{
  "tie_embeddings": false,
  "lr_mult_up": 0.861,
  "decay_shape": "square",
  "batch_tokens": 8192
}
Each number is 128 + 32 x the weight over the matrix's rms, rounded and kept within 0 to 255. Layers, rows and columns count from 0. Numbers have three digits each.

# up: layer 8 MLP up, 384x96, rms 0.202, rows 94-111, columns 48-95
# down: layer 8 MLP down (transposed), 384x96, rms 0.11, rows 94-110, columns 48-95
# gate: layer 8 MLP gate, 384x96, rms 0.206, rows 95-111, columns 48-95
up94:139123025082097094174083228197164140175079128139087151164121209062138109114122154121134162129156135101056136174121135134067140106152123096121119
down94:142105139090189144115130170029168088169100031142098162116097062059197115173146095103162141125167150071077064171067155114162123109119115123081135
gate95:141095115133172143112145109084069179133142046120138142218131122088140175202148113139153125061124187160169094138114124112087177095127171108138137
up95:179103130144093163070142116112112140121149156139113067100080109099177098131162128153093135118156148166133111082109159160039075063139157103132143
down95:166116152129194141080099111111108143180133071084040149082149149150143115113153127087128040154139111051076133108124132095141184182135144144089112
gate96:152161134124150143149157123103142118073168120075160134092125108092139127150158129111149113096118093092118137096149120141134122130078109129138128
up96:144161104146129097124155149104128150121112163155139134101131124157114133169148096128144094085097105111178198136113118154129116149130123147147112
down96:101101111141116142133127162151144116167110096127120132120161128088130102117104149163130164142088132111107099113129116109127138080127196163139153
gate97:137080188117159136099135106057094136102140140145124134185088156089139162099170105184152096097132150166105094147111077159134168083132114096208126
up97:105103091141066092157140154158144126081111092131126088113124155133115125157127135106131151163114123121088137115219133175099075134135137211074026
down97:104078190141114143116090127102155133095156143143141121113111102129122132199177133127104127147122110215150071193104109123093133084149095089140150
gate98:125123164097086115176091124097165177162163082155132110154103171170120084098100082128101122103117128092104099150125101103083154090085137150137105
up98:130137136178057156164103122124114115151091153136109112143142118136119133135086059145191051072143133099138099182110094097126144111102153094104132
down98:166159135086180127118110169102113151126118148117081089142098055095130088109163153106044120162143187151143174080111094132098124082119137129121090
gate99:054101151141154143033089183128187093087117128118120117093188115112136105128122057099148138044173128100171143133137105100067123146137147156071098
up99:146129127123087132127089147151096125091069107087101159115087120120104070119054133120167133076186164143094176140136175150122180099142119174103109
down99:170118139057182079080120110059181111096142105147134179135120170122108153073083095151107114173200104185109135121137114152113115152088188143119143
gate100:119187080099079143120162149167118124134137115087148129088126112147144128134101100119107133134141129162158132137112142153170125157134120079144143
up100:122095154132143100091102147169148133138169107135126115103126129148100127129182151132132138099074125164170112113134122159180194139149153104116200
down100:141117138078108105084144139114087125098184185124113125137124088108116115084170101117128135159154167124170128131123162138151070170131111183170155
gate101:160112105103142142083117148104106148166107092149156182102134096094160127088104065102080130120130123101114123176152130121088138129083126123136098
up101:127123086087171129145154146140069162117120148126166141139138138133092102185125166121171174106183115105134127142139072095135131158150127146140140
down101:175151124153125120117149142187137150172079100121142132132140088060138139198155121150134085061097169120152120160098159059151127052092111133139105
gate102:158144134139151141066184186087171060131135123094157161104086079142126108111145088104166130156102100110100138145109151175107155119162105158186159
up102:163136121133224132062193171118187045166125105118107097167090088117103147104073068153142109136091113138130153150103104151086132116171100128112123
down102:178077115136119064193122132122129126095113117112138177151131160118087113054147178157103160160078116091086154157140162173145095163112090094125101
gate103:123137102186092161120114147089127113146105097177147130128142131237111156114176059108220142065151090150117066073110127064096107141149126099096083
up103:112112141141088124183185105175142077096106109123060106047189112059113133135124144185134108092137119114113119116073107184127077122155080179109146
down103:149114117115170115133173136105105116111113139168159087153170071146133089120147081171168169165094154142169094145190135082117112142041083094113114
gate104:140157173087097124239097134134155045146185153097142090051163098014081144054153107146119184087107052089129198134130131136147095132097152124154098
up104:201139145120089130122142087098142073170154130123158181123160093075095130100090052155127150124121147131149121110098169086095092154100136172147159
down104:152079079121103135127137170044158093098161117166133056074102061141116147079110146099172166077149180113074139153150053092135099126159063066127165
gate105:074182128102120075077035154103158225116091103116107129101185090108090111080087113110105158081122107152137059188051101116125091126084065094043075
up105:123141117069132170037071104167169139094112157083110097097142090119126109074142106094152092132140089132149127165050134124125116046065103120111126
down105:128101151082140139126145177121109138166117163148166173113172167137125114020124118130161138134137128134168197112115097142165133129216144082138183
gate106:102078102178103155163130144139132122133188109112135140179114134097124120115136060106125159128178111159109138079064168126161214114150142039192174
up106:111114095139127092055171104147209111142126152084125141153106125147116067123102129088120111135124174146107112164104089159099099218102115165102133
down106:152133139131107112170090121159114187113120111157139229089154131145127163144159031073068129154167108221164091059117115099177190143124157066151184
gate107:168146190096127082117088112107154118130166128135143082091184081073172201121014114119142163145128105107128100094200194209109103127115181120141155
up107:147170189109153139109063110123147157152107142143140114126124159105135138148089157165094151172127148115132153100117117192097191123054146164131135
down107:168142058142092117124086070077100139124098136155132139060136091096146131148112091113162085129137161125122158145137148142029136131092136188134119
gate108:145165101156113124121162108118133155113113109109137126124135143133133107076123103165064103109157130059159177158127118116108125138135089138115105
up108:115090128136128135128168116101111096123117085106125119100151100100100183129100122129105139124161121110128158128133142126126093151080093153183110
down108:116127166169168114125143105153170101183088124098106112140153101131158097205096121131134140106082143162115107128121141135133087180084153121105170
gate109:198080094114124102141073085139139100155138100129123152128158152108124126076145149148125113127120089119139176084165153170097165143161109124133110
up109:128150145177124158085154109140120142096137123176111100141079138168035168152095101092146151137127150086159054151074103165120177125116114164131130
down109:070112116131129103095162130127091084163135171075102144160120177179147122140077147127120121095121164166100162136145112159123202108114107187110134
gate110:149156181099093139126085155185138138099092142076062183175114077120147117105167168102063120154169183153081117048126095169190152159208082052157178
up110:148135096091178109123109116190202158099182115181199186160182159202148148111154126160109134137079104133177082146130143169157143136141142166114116
down110:078065105147112147147115137122119180019092165155147075079113141099133106163116140144158086096112148122080152163162143132112144171171097098091163
gate111:117110113083086127146205121075067161109087082151146053127113108107114138097101109109134115098136128100150149127126098123138100068160107148069100
up111:127132128187090160149054178116060113204133174118143117171101159146137115140140115173184164127108077132107170102103100117088113189128064092138125